config.toml
num_hidden_layers = 13
hidden_size = 128
num_attention_heads = 4
num_key_value_heads = 4
head_dim = 32
intermediate_size = 320
vocab_size = 1592
hidden_act = "swiglu"
norm = "rmsnorm"
norm_place = "pre"
norm_eps = 1e-05
positions = "alibi"
qk_norm = true
attn_scale = 0.32
bias = "none"
tie_word_embeddings = false
parallel_block = false
extras = ["shifted keys", "value embeddings", "hashed n-gram embeddings", "an embedding shortcut", "skips across layers", "capped logits"]
init = "uniform"
init_std_qkv = 0.0409
init_std_o = 0.0
init_std_up = 0.0409
init_std_down = 0.0
optimizer = "muon"
learning_rate = 0.00946
lr_mult_down = 0.7
beta1 = 0.93
lr_head = 0.00638
warmup_steps = 0
schedule = "wsd"
decay_fraction = 0.911
decay_shape = "pow"
final_lr_fraction = 0.05
batch_tokens = [8192, 16384, 32768]
max_seq_len = 256
doc_mask = true
train_tokens = 122900000
max_steps = 7611
dataset = "wikipedia_en"
Each number is 128 + 32 x the weight over the matrix's rms, rounded and kept within 0 to 255. Layers, rows and columns count from 0. Numbers have three digits each.

# layer 4 MLP down, 128x320, rms 0.0973, rows 44-127, columns 160-319
143121076154211139128136107069067090130149177119159106135149112102152148083110091111155114122114139192172158078103141083134135133113189095120141126091118144137083158146166110120146085100107100170172110116116141108163112112135147150131096163173154117156107114142118131136116129149140147137119105094090141142180150110217165121090113148103135175140108108138088142079149116111161165158119142120118188127093149133141154140115113180114150096162120162124113156108166061118142106119157124
149130116156138175198083125107142131138122155100113188137133187161077149131158205081082087118164054166132125179120164102168167138129089137176125148112079142208058152115073150139076077087156110086112148172066138097100145117112136173156150070130144117129140000163148174179149091135143029108103110098125197088143096140139155174145121161141103248127147144145107126094114110161115178187156197139151161129158139186124137129157169107155153103141127211093146097165120093155130136179089115
135087115152173138125126085115100176122123178153083118177124142103190104124114137094153195144105131111111108162102048112134083030131162111108096067092129141131164085100122131131138154109122123118079101093124091134183132061108097088164122080176123123151161103133089211191096168106080128126135075145130144069116101122150160158157094116156094087101069093145134109085168073076118166135200154111129156087148114140149163100117108142093222102123194165089133057146179079135136140158117133
137107138144117151150150046116092144129180227072109132121143094139143107124090158137099128093107151107165170093094123132175176114114153169140137131168101155150149116097087136147066134130072141065124151151129116134088154075094117140103126118141098143131121125159079108147114147132097154219117158106164152118134175131112105075087036092083107074101160146138115127142123184161128119179147115122073112123175106133136140070125100124140123144129096175118095151106105124116113139131140112
141160168188105184135115133104121063164171177129133180130126137177093152244181076167195134082139112159187147137147136144141135146155082160083130145107119157117159106178104126147184069139101072126120189151087113095098145175160100148107130164111094118110150153134095136127075135096191093156131130130144137121019205084096140129184152153122117123114101128118097171141152125046119113162152126146168091150171140159100134121097173141160144102201135114113145114115170201145143138100144174
146133097154177162113152067118156136113151109171159170090130131163171152099109155104196151147083085103163133133120103177065208123177128160153091152106083101160146133136159130116195142115128117145142183159074145139071087215156156078111105150090117163166099169184149110112150075083144097170110191131087058157104104166109163097148136178216126108124112077131101127133109095122116150048082149113159091170058108163079120085067146186137127037130163151145127136098178125095115141114131161
084158131154140167111091119135060130125064128127136141142177119092158077106079096114100072099073110153082084117142127149126168104049115121175103139113112115104108138084149145133139095111024113136099128071144111141146083124124153094153176126146109164107110101138127140109117109169146119112136124128161115076146171110184133116104160122165121119173143071133146150111102116123157126109145147155152142121100162139120153073129130138161147132085120140091094126154122129114169090167210082
084117142163126106140072133124064142117123147106100149119097069219046143121113167114052163076095139145113174147138118210162135178113114102147089128168108073154137055141140129107142160140142171134121147066105120123106141155123071075136144106103115093108106125123084118100111154076140097147132098120130164126068110128084154094136129106171123039142136088202152104129119154134107121146170162148124178135114139135128105156113134118124072092132089080164095106134120135106083128111153117
179153073147104105128124197133081169142153133053136147121140172155119096132137129131153109092167138081132120172094149186124159156166146113136148122141129094109155118145159111103089147106141158117203088137098109187111104094112209194134090151081188093109140111105168140170148156159123119158149117172093143125152146138124060136128073084128117111152157160082115173134127149121109215152091122074170129129186165136054164111113112116120157127134104133089133133122120127075079126173145145
144068098099128127122086063105142123138198218143129135150147112133141111138154152139129159172207130163132157121167178094123094124133124070132086163169117090118220158101063163094092111088148090119159158119116144132083128089168140131108110165144096160199140149142175138101108170116123145174124091133067139134114115095151193125120141129164076115113142092103164121095141160114146086124127109110114134130191091129121120123116118198110135207106108218134086161055081114111144119121087178
144151151129104140162140147112193106119110101176063169153103143141122129136189097159130170106084081109147181138101139159114128106112129141115118160143140116142175160170103070114165199139174101194145102133097148137149123119136106144114155100082147135157187197132168204109102067120138216130146148134166098160123108095126124175126126183089163088116108157105091047098157098135170100111173118157111093111132164126110160160140131141118147156123175126120167125143120106132177156161091108
144146178125102108104169140173134089142130122120122130121185134102113120147152122150124128100103139093119099131137124146136128098128123094103157159164106140123069156070127164118119144130091169112095127137119185094118132091136182135184109165197105083081108110145131089083165145120132082074133114134169171091142139161177125112140137137166083143183139112156081101144041162125134197146130126121088090118182124112104117108116142125151099175145093155112183123073111166179181169107183131
124062127169124127170128107195160122167136094119149071083109189059162137137129111113133135109149137125168143136167173111133072013121116105164142169056109118145091099097102244131144109223105099045114137145154133193079141157166133121081153133068154129133155083087204116118155152159160124142115078137107112146085169107162140122124102127188141124116126112128222151086122104100131103139184131137152136108179116185160129170136117159202133074123143124116176187128036145094086140137133110
086202115164135141039126100121137090160139070146103179049165120172196110067155157085127169094132116136070177089139192110146072113094100097116090109143090130140152141112126116146149147095123121166079153099174169127116128137124099137143126171055130101117127102118104126152064133115140162132121208116119080168117117128094104114172154177205124126105184123132124203112115124197132166147153184136080128156061153119123122101199121202157121076129139119109136164159100112077151145190064158
124164175092127135163142149112112094161137193094112189141135104149079152155134111147144085086080106073124174130128127103113139171142158172130118122079105118182107052085129051176149101094157144127157173149079152145073073138098131136118175126110185056125109121110176111097086163097107099113104126141170160140133176135152113168130150121090147152173116135134193205076085135113125102163158077101122128166094120114147153095138075116157193049151116148143061138167143176136130100180164164
091173120154169077168128142082124097135154132120158118165163147136134182078138087142202101111123227138112154081055144096157151129161129094148094178129099137072173106102125152156153082074101187103169148095088121118162123125136098095173132154141101136123137130118099142110097163114066150115166134139089104087127210106080132134067141084131135097098150166110164147157147178113042131139099083194130065122159111123144097117155127094137165143150136120087094164123138125161141158139154130
094126144132093192122168156100114168136112152150087157101110131112146119108145182123111154141166155102134104125105094105088137112197133077142082128088158148107144110105149150161218078126157097141176122089161126123144135108115089152124141060172124076158109115126160140107102175164127138176085168166186147119098160140130107125091125177041112148196172114084194126171072140162066168162116077138126093152145188133142112071109039121110193118122107162131175121114084117126159133155115091
201156181183112172128155108102108145135178091119147121088135123128103122130146111093154176161152113180134127170159141165138120142120152147119119135071160137086110136126098211111109076125123129179168138161098151106070141166086107146094120155110143173138120135145180102128144148155126116150150175132089153158111126148132138104076106196175153144055140135146143157161094104121130126053131142078135147129095175090151122091165155117154087161119201142152068160134165053138138088116179148
155132115180108125131155098150180154103049158089162101085121127094115097081124168157141156128162109123058117125092096094108167130197123077193185157116101090083072118106101129170083078129210114157131146146106119103130152125109103059100116092155156140158131096119121169149124176147099128134164099129158082097140113079146133130137074103170120100103138124163198030101109161170155151164131127179120162140093103123171155182127103128098161106134133138115126153102124166136148125140128094
131124149156099116149140176158119112156137090123119118127060127174182154079120122126188115141132155144169140112087115124116120103182163129138146085155142168127076126079110066120076141134072177132161135118112180089133099157148160080122166125155135107111155125107117139124166131125155086124164053095121082088140097131151161121081142114096053086146106141100192115128106207151127141103190128117173155149189133097067127186108109171096196077089140168117092150138105105114146177150142083
158144137100185128155090137175129184125143134102157116136114222089134091127128117066161130140090129096158145101187156082124124157171147143160159120128145160136134083187121104137056083105144124112151065113143168126137119104119131131156154122180142095169168170109122115147047130137117113120125202161089151068162183081158111141104108056178113094159108091097128103107112134074084144090152138119050126147140122153163121128095117089120056106111146174129127133125154115082141150099092117
150133075177088134111123175175211180134129148114150124132162116043141182091115153132148151163124050111113162139103155143115136092140135144116115106142063154141162110121101112112051191175106130027132136118141113148054070126137137169138092097177199145133119117180107173170117169175100115136105185128146144053112126180219117109144098112173169136088109099146108107127111164140109144180166098087107124087129143139102165113140112126131141117128127113123109130137100140120106128110177086
086170116095100105143120106096106147151082131156096121147087081102132132121090122103119095095123174150128054100134161143094112153127096131126181224125155133134123187072118131170138063154115141152105136140129127188174103129072102116177117114139103134211133089117167174092179130125143065131093145139133138151118117102132169121104109124109075082106137127091206061094201120085089147173139116175109069057128151131154129100119100113114154116131045123115150110068117147128086117118163155
131089142171144145122073087122116143107121135123102157164074157167105095138100107111177098106131157166152157142081090090091090085096106176156070136099098082100150138075140165108136133136145123124073086119093119107156139131140131116136117099148131138163148127081110137163099145153119184120136084083115110121095143129187142094138137167111130103144100166174082122135093129121167170114136122199153126077141141078162153092177177175126173137051123166140156112162141119147146107062100125
108074107131177100139147166112165177138121196121116100111077087173145124169098096202111114094106079070130101156090133116136091165111160124118078154155154147111122067098097094112098112123067157109138108121167107119050135113136189134154085156136164136176157123131127131123153088126160100148120127133099128174116107130108174093100108150074107143161119094136168141108101167129081218142129097144124103114153110055119149123099050143154161089135113178192117114105155127120145139206170138
134209121141090102155138083140117159105142091104125189165115118095131090114163131155140150134146127120165115179106155123143163126163172145125156149146083123126146148109140119107129115153092179112154168092207132102132139100143181100101135141171096115173103117097218131094153123099104099118143158147146105087148134185095102137154085167149079175111157074155119122143117153104104136148140094152103074156087097127139169153174095183125118170123074137128140112069140170095076073136126148
207170131143135132120138125108153121133091107141172144133155107154120166166154113127140126132158171143094173134113136136180121163067104153143140112149152153150113140132169117112128135081088149127077119119076150150116162062083096155131113153095150186167186094130099103166142193122149097112164159141129132154123157198162153103074176090121106125144115154131133086102109131122129108153094100055127172110158060159115140131170095133107134166152066127094142109176108125130138143146107078
156123075151119119120086093102099138126092127092133112126150104127150117092114127119143151084134139104136090112115107115116106131164134165175144149105062132166173124186115233116116094122118093105089118158116140100170160106161119160079127117128151172135134240096106159144114097147129141128116101096106158106101127157160127103163075098139103117149117185109126100136114112111121076169175149075160129170152144173088131130099175159122139121156136122112085132159127093122130187164125128
106145111118098118105158136129182070151113110152066144128080131113097113187122091086114163157156053131132130109077121126091085142160171144132095136176159128121075161136125107065103114172157148094101152120125120113072143160121106132177133075107055080138115147112075131172156151079147091118154130124136131132132148110116146151140181189198118118155115140127149151135152158081101102134100109102134147132111149132132149165186109091137135073146127159150103128130180108143145162188129117
108121145107098135062150116096110063107137154163126169130097124108118080123112193154057143140140107106132164065134155063132180073150110142209159134115078139089208157077075135085102090058159122116089138144124091184159116122095151150112138131169172101135163141096092120148120162137070101149181128177137194073153078078114094169155167135120137147105153121095108072084147075194109055125118099139093039130059143088088130158148090133100151145133137064140130142102084142070147107098156128
101126100147119087157176172130145086102148102119121055035155148133122146087109119127101147163145099103170203165149100104093119162117179105156110152133088143150170103096144119160107166181100071161134088114171137154168198089100098111173159134142087185113124110127093107178154137121143110129071148142115096111154121190081077156105145172128137206084193154166122117188086131205179142161156077113142081116096122065139106154071176138132146138090104125162109167040133127056136139114143072
112121195158150108162126135177114140155085082109109172095166093123181124117132174124107106094155128146136102110132121165115119104084158140076149130110109123114145190114118117141134116145119171125104203135127110151142174130117179110112111132113119138137190114195104091157136145115110142123116071096077092112186086160108140061124097165150179120161130121118142128134092149118193115132108127113148110126074169137137159132129158161117093099100119154153159173170099106131079155097128089
149070153075117086188095143121145095120107139156165153151137050110118107112173112099130098116184162129122109094143103126145140122117105128132119104097132083116145069141148147133178136160135099110138168142144158178079145133166108135121079069153095151073083139149104141087197140137102149080165110110135164121127132115160097109110164161122102143144173138085114148161139116107111160119176137133154129166071078088127119137074127099058139158141065168084141072162115092150088076085169148
143100162124130067087113131108108194120141116173121123089122149204105156165116132096169149150108080138111107126182101129158123153095105098143118115115143106107133145144122165116095103144163131109176178150077180133153181086098132106143081136124141111140106140142148128113106182118153134141099138159115086112154200143069147124135104106094137177155119130149132149100153184121128110111158077129153088104126114075119141137164158149121120110166148163084142130146147126123118082115125161
211146103137104125140137132137151163103123118151092110148091128099131054162113113209114146152076042139125130130115122140154104108119113150135143158143078168116130105101127136142122173114136142122153076112103085138168109114101120050129169188129133133133134125111092121162136211123109112088100113120155115094126139201130151140117157023146093102106133142152115101119216145127141170190091137170126125153088182118076128092148126152058090131113139120101153109135103092102095101126163107
103133175083098111172146170119163159121107151085134064142115139131105132110181171095063123153188175096077073170120147074148116133192122077099156127176135157128117117187131159092148154107139134143101102169159124191192155151173150166151137147136130132144118108118157140215113109089162107136138097126156120104160093103106132087097166129149108092127149191149163144118170135174108088111096070175172095162141103126119136070073115159124084140164135143205183132137124141111126129137115182
123146149137117086113096152058125087137073107150112162119164151150147137113064112166081171143106079155160116108145126097177106126145132122087132116104146108088112168149072100149108100135047091103160144086092099127158182127181131167138136085141132176132118127108126105155102141105119150168072137111096168155116122152091139195153067127081109038102080068137108114152134103162150081093159104112158134241120124161152115140178094169148065149146170148054133131161140091136102149143115059
101056183151147141143167098098103139150136135140079073118129108176166199091144125142154168096151091171156144107171157152103135116135111090175143080134179121138109120120121143170122142121075185094138147060118148133164167161084116078182134119173122136126091073132121126044164164154151145109165174115118134101145155181221114112145106113112119112123093051114108063172152155100189127167135080166113164071177128070173152100127100145119118140097113094157113122156133159197142119088148137
160150072133170180162129055153148132138151164059070146125074148192110112093147145122147095125088170138113112132107132066146134160132178132092130097074175153132106121146143098074147182119155114126139101141141131102214138184090159174190148143175117179142187124177129117080104095154124114171157131143044156066120090088162111106184102143144152163139137120140087182167071139158074107096083132123133131165075169174053110047122159083170072134113115167151135103100137169111103105131123147
082131172113094127091184108136156115166132123122136161100117099148147112104135171123129118101116154152125086078186182185171122120154148126147103166117128140070112079089097074090107162156121163090102092154157072130180101091127102111120155147186080155152148151160166095181144108141098132164132154160112141123116093152126099052124102117149120128147107139153089099132149077117101129142190129150120159096178091093163144122146123129087178119144093188135165135108151095129115123170156120
129127171118116135119159152103189132118099108172133100105119131099101163176122127158084147081155112144132110132170140182126102087097143082141142099118091110090109093170184129140088082104128145140129110159142167158195183137189188078131167106127178122136132178083120116186121099097164122085158163100130099137155179117148072144133148138140186118165114122162183065107109122134112115118175109091116099109113105095140136090114104135146082101061157120107142135175110129085155151162131087
157089111078159152138130177127165137069097121146063180175131129133097155076113110114083126167059151133149137155114143075145161135148101157129092182123154081108140106160216135127118172158103142137095156157117127107101129143146125090128158139068169133132055091153093074108138095113115142115145200122148149141095110144132121135106145121099093139050174167078137109111151124080129085146120115084095139120068097130139166118123115110121087136129097125131091136126146110092073139133182143
130142100135141115154130128107150073140095107104160121127149174121135192163168147134074151065132158073146089149112124103153128100116131122105091130107118154148186099061110107091080134134130036121201106163154109107123092121169170143087088127156136133144145199119160105097118132114160117135141146121110125175172171152132103085134137102176118067148108211097112124094186103112128156194109091109196115146121133080135094196065157106081102184118099120118155127127070203084168075166102120
085104061124131142167103132107088107157122166129076221102133113152144097087164099139114119164155141136183116088128149141094121186195151151089124138149116128086116127120144159158055051137208147067143155191097144136073169141076105171080130163139165129146164164191151130097179116121143064126132118187120080124120105153074121153123071138109129181124095102174119125148212109099111121096149096168084133158137094196060123161199147196189161123142141128114104155121105129139107089093137165
121127146109072188101131089090174114142137117135113091152155143122131152114142071144117125154124129149099162119107126101091203094141121160124144137119107133074081148097095156146108107145096111138124146155119181138165118142121116141139140117093119162117111103101061124135162145113094181128120110128083097179189157153116118112152117098081134114143170090119106118086126162111164112122130122193143109141070104159148144180101138101142132066152191120078165191130122179123115109144151142
103174139113151132152129133143135116111166106130133132117050106075198125090114130188052132082159101122096096143085120143215141122120126122143142062119124139117154126145123074146078169172107175095153122127109102144074116124147109107123122113129127098150093106148114134203175146104152081205141113148098133104100085130165167210116122096131142110149226144093143083122090142108138155154069106114049118115123179053125139192121071128145154096159087120168097132129097121141091101095101129
139144093173100155141139125141105118166131131096095136180131164138114128116181088148085100132086062114120120161113060171153170145097131189112137077098175076190129138154130123171082167147140150103196159164116091121147098094122129157068147140168123157114074090114142138119145112139155169135117141109115150083121096167113126119147121177147139139161143145149144128173160094138144163136111144125100169123152121083121129140108108121148145081094172094092067133154086117174152162086126043
138091105122160166095211120161137113163082120153082170160147147152110105207115146081088092122141113157070067114131083125156160107130156146103103154151126084149108119136141088142068167120143126169205106138115079079077137102131084167102135122062104132124079132123152108138079127148152203108114151147141142113137160116104111096141106094161077093149154149159146184113131060169111152078158106125112092127111129136097153169132097115130163096068138117130172127132066116187166098023199164
148073095148158095117149120159145143202155139072071104155096149098094171200156128070166105109127101069124169105144119111135109125143085128143122146107189080122145121132174129051099114131159183158102098136085179096086036141153138116124153164145149182126098087134053126124152116099115206146125125098124158157154143170192117120085106080115091091151112146123148135171120108129136140084043127136109174084128122091133099155139161117127088127144136131128135165147108110108146127143173180
141169145101135163145182170119104138176138160123153177115154182098138180106124155190112064157174136115127104099200098112098135086156191145133102145175123073107145143134131159228132098113141135091163138158089116143134107110039149095047113205146112150196138093054128098171098089114137089123133105124109112168140140132135159148123132083196143175156138158101121136104170104137129038138118084161102098159130104149113120100122080139081090094095124129170157138113145160153138111061154203
160164178144189106165126158118132164124094111115198134143154098088086180104158095105147128118086136131149135161166159147158099121145136133057101166130135118121155140157094125121115097087171164072108168128136163102147124122106107099134155144145151139134181110099155093124115123108105187166124191146211101177123107123189104112087116114121152116125147149136115169132180163048090067123100143147069124135098120149154109150146105144137126189145111149096113149158057095143113109134182134
163111114104063135141104156115121192057057155176068150111122133136097134031145107037093110124130099109131157147147102128143124152082141129173136161097144137179094117137118135184148140115143093132164121067151107154162124148145121098155148134142072155159171051114101141124130177101142102131167113188088138154135159104045130141132113202065122099128087180188095063122195105131146088098076016091119088105133137125150121111094135145076075057143140143089174160147149125142130108142129109
089089103162117099122150062133121098180093101101093188159087125115133133145154159122102085110112132147115146187136081103112128094113165185130075153132130134076002119116124138143101097144172087047120150088134146107156100119113109130118141165185109121161155122124105189137158100147139145128176123151089096048123106109085169119165167120187125084110089189129128173114132139164105165164122083108091130124113104117103153126133127152090158104142105105107137135212068135127147087138130087
109145112141187133157137104123150160107140122096096107129117109073116092152072093151116066095084169113170093091125106130138138157128073125113167110098108147204168194148098131140196114137166117112131099165096122208113115154122057131126209137050148107114196159204156220128154108147116121141103104085137142140107110101111066102106120171080122121102127193094119128116125112101107137089128182131200123116061114114154101145118152151110172129134099196140159160188123166129191081123094091
124126134139156095107150065149177100102141186151156149134040089116143135157107096143118107121113115152095108147134069101139126118087139103125137045147145090171217132124135075175086146092189144147109107051111150123139091129116126161233093113168101155153123156122151127072115103098123196092038116133170091120114099132242113099133070114127192176115159119097136103099173153123143099130087092077099092090081126172144125148103139142131139107140160073083078149146135122082143135091169141
235073084108148149067164125126181144146136138100158152053131160126215060161152154120130109122120116138121071142135153165124170146151158134122166142112166093080113111129124108123141026184169120146161139089171172113112128101133115105156081142131138140153128113156123129214128089168101150165118138147121139161161159073157121139118125110189136132181108134173126115171140146115203161112110124155147156136101124137106142136139131134145147139112123145100125128072148151103172161134126114
116110160131100120135141142090085169201112160149135145132148149167136018119196106124118126104112123138142187171111084120119099150109137178096124132124104053134123098097072142095044131136146125150151097128081152083099109131109101160105211119146101106143139126118141112163199135084079041163123199089144188131165110117123104121164081132119138141125114137112106102112080136091177144098113175157091119145122124161120162103164136113131120189121136130091100170081159174120159132191215116
170127141113081128110133104095108083166104093090143128159150118141078166120137092106176090112116109145102147175065085164121080171088154122112100158110070159157108144150134133141130057203086121188149089107094156159143154117124186153122185113147101143119138085098188171116121210095114134093159171098147106098093172125120147133147139107144132143083086075119108162100148186185132108125125132238152146162139102157122139106157149107134102077181154090120113116150173104142072118058125123
081136178114154125170129091130136122098099154100139045118154085136163135138065130180149159196124145095060118081129165117119114099101152130075151144120094139115158165104124109168161149156136132172207099126109085163139111129130219128174119125091132090124139073186136069088112091108122128061161088080138126138138131067104100118059125134194178083130059113137116155125129171125170096136132062134123168113072168135124157121151125149137139135097152148151078118150135147142182145145105133
156176152150177131111148144086183116151123156117102094114183081170144128156142134154082086130175126127211143096107140124154108140139181149171053163135140080149122122128126136105080105136144178123147128110153078167105206072081076203177119115123129139193122144178062171131163087148107130125091161143122036095114093123122121158138097154079153120200108171109156130160112157129084131198069115177100032134105174096120127079111168146160129144057123103139110076129126150112139108148095141
067112163108123156120108143178161176188169136136110143133148147123075148102135124161172122138053184154085101100095160096077113102115213169113152111130167153124133116111108103113100139146150123137164153140087088130153138095119145102136085067127174130128153072163092111086148085134104077133104136117082120160144202146152087108131063138131072172188163190094184125185202117103052078134115108127094120092182169105157126143156123057121167144084133126080126077088129168139152142148093108
147092140099160110107089122108184121131168124130203166113168165060144141091086118125102130087132161166132165176186119145167125102181139136141173205110152047230128087174168146096129129162160106090081095107137121148180102150061175126148123140119144105121147194154090103132088114127119116141129102116175112160113111140141164150120068168142081104195101135130193164122144136142113090183136130110167147164117157066127124153128160118110130110178133059186076139148074127161160167133175189
140171111131135138158146144124105152120106205165160194176149121100138135132159135180182117157146130126150109061157160117130193159087145143166088144122117168167079130106096146116067124144116159101117190113151107172160106135113110106116102200133139167134090006123113139120174145128094116110117148110152085051135116152138165130115135169141137079123141110125163061161107083068171124108136121156198127145136096157084093124161120165116122138117106157107136140052110078138125137120144175
106090084145149160085105132152141138117111121133151172115178127087136103177102157110149145112067170098117074078100100104134130130114159113123115164156189106134154166086095190152164125114124081113057088160104101092155094145121107124073182156089164126139132118143120148073159197119126152089164156171125152103092077099140119111141104115206094142113151115117158133094080206112096063126139165177121138172139090128172100088109112059139118164089116092153126188095124089125139142120178176
121160083149099115116107126101051159109134116104135097105118148108140168160148172161173114151110120181207117086091187169070148183148089088150073097079120104127071170095105137093133080138180101187132072120083116082135089148126191142138108104153118191119165135065107150138124127185172105095105166060143142091086128130116164163115143177168113109147109099132145097075137150160165153138131127136172170119115159205133196100101219122041158123086102140105130114112212030117129133138071083
103120113155092106137168146125111149117066108143092159142138101148121147130146098065116152200126182093118136148103092080098112167116124082161076145110165130143124204083171109117103134078108118084099114153115123187033133206132158139069078139082190205113191142107101117089153102099110154121183080112181146126115165155082126132142121140091057124112116190119066171122128085135175156109127078119149157081123137150161147118179147097158138076116124119093133109150126130126105140039087077
125131125124172154118077144126143142117087153160130091108149111102159105116086112118131123161096102093104149168179127111115138109084127155135100192151158097167135161185142188161124110177130197110129087077144157178130154141171159139130082164113107136208136112132104100170163113141151151191092203140149104176119150105077139128085108072197134125126140118150093043101088103152114184078133109113124082123127136143149133098148143187142113165128160110155140103127209112148153133085126069
124118164088160173135125134153078119164065131192131111137107083141072120117106144095136111115136134193151123142104113127101171101084189170129115178144146181130138190107112118135071107130109126160157120145140078136111152133116152116072149113130109124119122093165131182105145095118178098127108173127159119083118109080105093128058144187130112158117141148139131119129146117138119104132071130136094123118132130082132127140106162131087193111141110146167117113091084158129125103083138158
193150190141188103183101113103108064127154117118121120130066142125070112160117179153131174198201182090137155120169121166141060147173102137133124167170124097097134178087104126097117196083146146096171159161194149111123134129148119093155163117147081153158122178098145141109130102156121115127112136103192173159180139157182045139080119120096112098120134115068177134183130119133120159130134102178152160104111099087111088098116147118102141137068106167131116131112120096070125118173129116
129090136176158157139128113109112072201091089102108141098067175097146134163147166085136101192141134149154136128173164145141132138159124095118112139100154088166047083119141109171170091117114177074163150096174124141150139133106171174137156091113172056099107177140122103119074067189144170122077152141110200150145124082156153178128148126121152098134195123096131130144144135150095135160154110103104120109169155128137113111099115142143152110124135137122098104108129068144081134133118092
107125124123131160121110178104100135156159117117147083169128160133127111079122048106073111151102140165144088104095122099104109152187116121134118111117161197197099115098091092140160185104155164185088155096136210102083070087136150151170146169142085104173138096074136169093145146165122066183135165127134119117120104130157142096141122136130120095099152156127123166229101160155113102156114072134144131113166132143078155102109092133100119135121177145181118113160064109154139145108107109
083138124109099153110147108114139072169118145149148158101133130139181126156118155159130182176177091106151126141100127104090149113152164159122099140097150118104106121138159147126159216184097105141059155119107154147130099137166134062149099088119122152114156181075079114109173128101116152142181127097140128090129126125083167157094113192206099132120124160136122190194114136181108102180115146143148097197073121152082072080138100121100218136152176149138154143125111082173171149124079083
131058090099064058129145131119151113129121181121037158144097099094054173147140147108066148165110141159117137121129081139112101122132132113121120072088134104117142122136170140134135080118078086190091143118096172129080156116152087048111122104120128096053144130104141093173136071131085083102144095170116157149121138123121094110191134138150157108119097067188117139149149149114153143142122137093112120112133149052156140107184149168161068108131102110086119182180168089093161172110100125
096100149038074008117195144148149119113078152177160111082165125148061128164148137166191114200143152098164153000075138061114080140126115147095093168182093155111099128137036153148170108128112145143084080147147115103157155120088120118134136113133096162107152140149159101052129150095136134060139046098122144123185143169080116113130160133125118222096106095173088102145143094179191118108097182083134184141210111082128095150144173134119041145101184102091140155122174094152110159156101099
141147140172164157164127126106162140111151180077148129108104096119156152148115156118221114167163159124151123107129200104174124119119128127116088085124143162148122160087074121128096144081089138095056164149149067131179121109125198167160139126161137090149159152126048125172182097099125136100083039129118096113131119114113106138097125176184125142160132133080160123136121098128162170098088163130077127166103153127164163100180153126093127127152157166171099157166162036155171091163140092
086180108092109198134194158213142166129127121135106120131108166164118119151113164036110079070091084123168097128110132109093128099126161157103076138163120154155143182169132125124140079126111152116101147119070107084111119114146136111172161142159133123157122113183114171136067125094123143137117098142129170092118082123142148132128132162126148086117109137123166153121166110060124152102133141172119154132114113072060129133110122121172132113140093173117168130132131175143077147085156112
108108098124174137133101122136157111137144110146140086104138093120146150123123116123138157115103151171095125174121111151151096105155130147121114141157126176160083091164120123160179141133152136106136196070165125208117038060133091123174115089158075103145077198162174114124163164131146149140117154083096150110124153119127117153178141149164137132127151078103119149097170040094141102151104130090136088174143119109164092196094135084155074091158137129170117108103123155130154063120122171
094153118065129099141109065123142104178099131083110115119183149108090153105100155149144096149137148174148090134109102110131071087118115115163168137119093100146189176107139152119138080095150083163115124097159134151170165110130154188175051113089166118113189199187134081115137149115116128074128107113119131169158125143111128130118183124096110118146157167156075110182166169098161092122136164153127112134125109106048093167084080148097130091113141133091062169162120158164117161124065093
178126118116111136151062114138145165162143130104169084112129086095146120134120126090151115113133084136125110171113150100121123107143156165126151121123179112158197146123157132058150085162103182159070169086133112092102196138123157119154099179150164086129116111148100132149157146163127114127161131114092106081166154086173113175099077165103118144087146070115122131147107158116134145123140149151093101133150152184161177132133160116163165112086074103157075121105166122162145122189094140
150115146141108160134162091148159133100123184127175135115155122151086126110145150107154138089165123174096100124202126079166102104071105101138156170139099195105134116132120133156149113163129130113159139141178163169146138081069108118134116032124124046124115111127197129135156159143153143149073191134194131138146178142092126068131090130032123108110109138090124119107141104084106116139148147164158111112157151127118149109069169056122150080066115142191107119069084116110176171163148096
094136166129099134128121160170111126112132164114091129096124082141109222177089115095071143131122119139132097200108134103114064143153058095171064143090129087099124158147098015205113164128175110092180127143074134104126094126188078097058097152103133185143167141143079147098154104160155094123091051116143114124077123128163114114090162126139138103135094117161127134127112120125112138131166126120106120116081139135169150071142149098146142096075120131045134179158051126138169105110106140
107162122158099126131117113156170135072150102120100158161157102108132073120143096161078097132091108123074156122130164106201131118107140201096172109171162145125134065131189155161075064148106105160104169123162056069115164118084144143121116126141163124103142158121087136175146153172119146180100135210106130150068142072147154192155084101146161148112134088146125159117152168142131184134076128143087089128152150160123133065112077124088186139140113116162108112076110125139134105140164113
094117103134117135116108141103109114150105099127078107158135097174137142117125154199081080102113107117179149121131147125114121148086150135112116157120165137130116126098141125109144118179113093142152137129130153133011081139175158125117117145134134130102083193160118114095171203108122112101145100091131105190139149120109172208146176186089174123127103176142081169120132097155121150124117142138145091144105109170117123102169113148232156152169121132123117115155134145162134139110146112
079016127142178135128146116144157175154114092130158139091103173122166087120122157136172143131126061119118178138137129133118153063151103071093161126114108138094152109104091142160160139146176108129107196155133155154186187092123136112146131104148074134120064164149113135121141184098130116107176147091154114081177103101129163184085090122089097100144143106187154160077134144119083129121127168156125226121138116152137111139133139135157145131107175128123163139190065118098134118131073146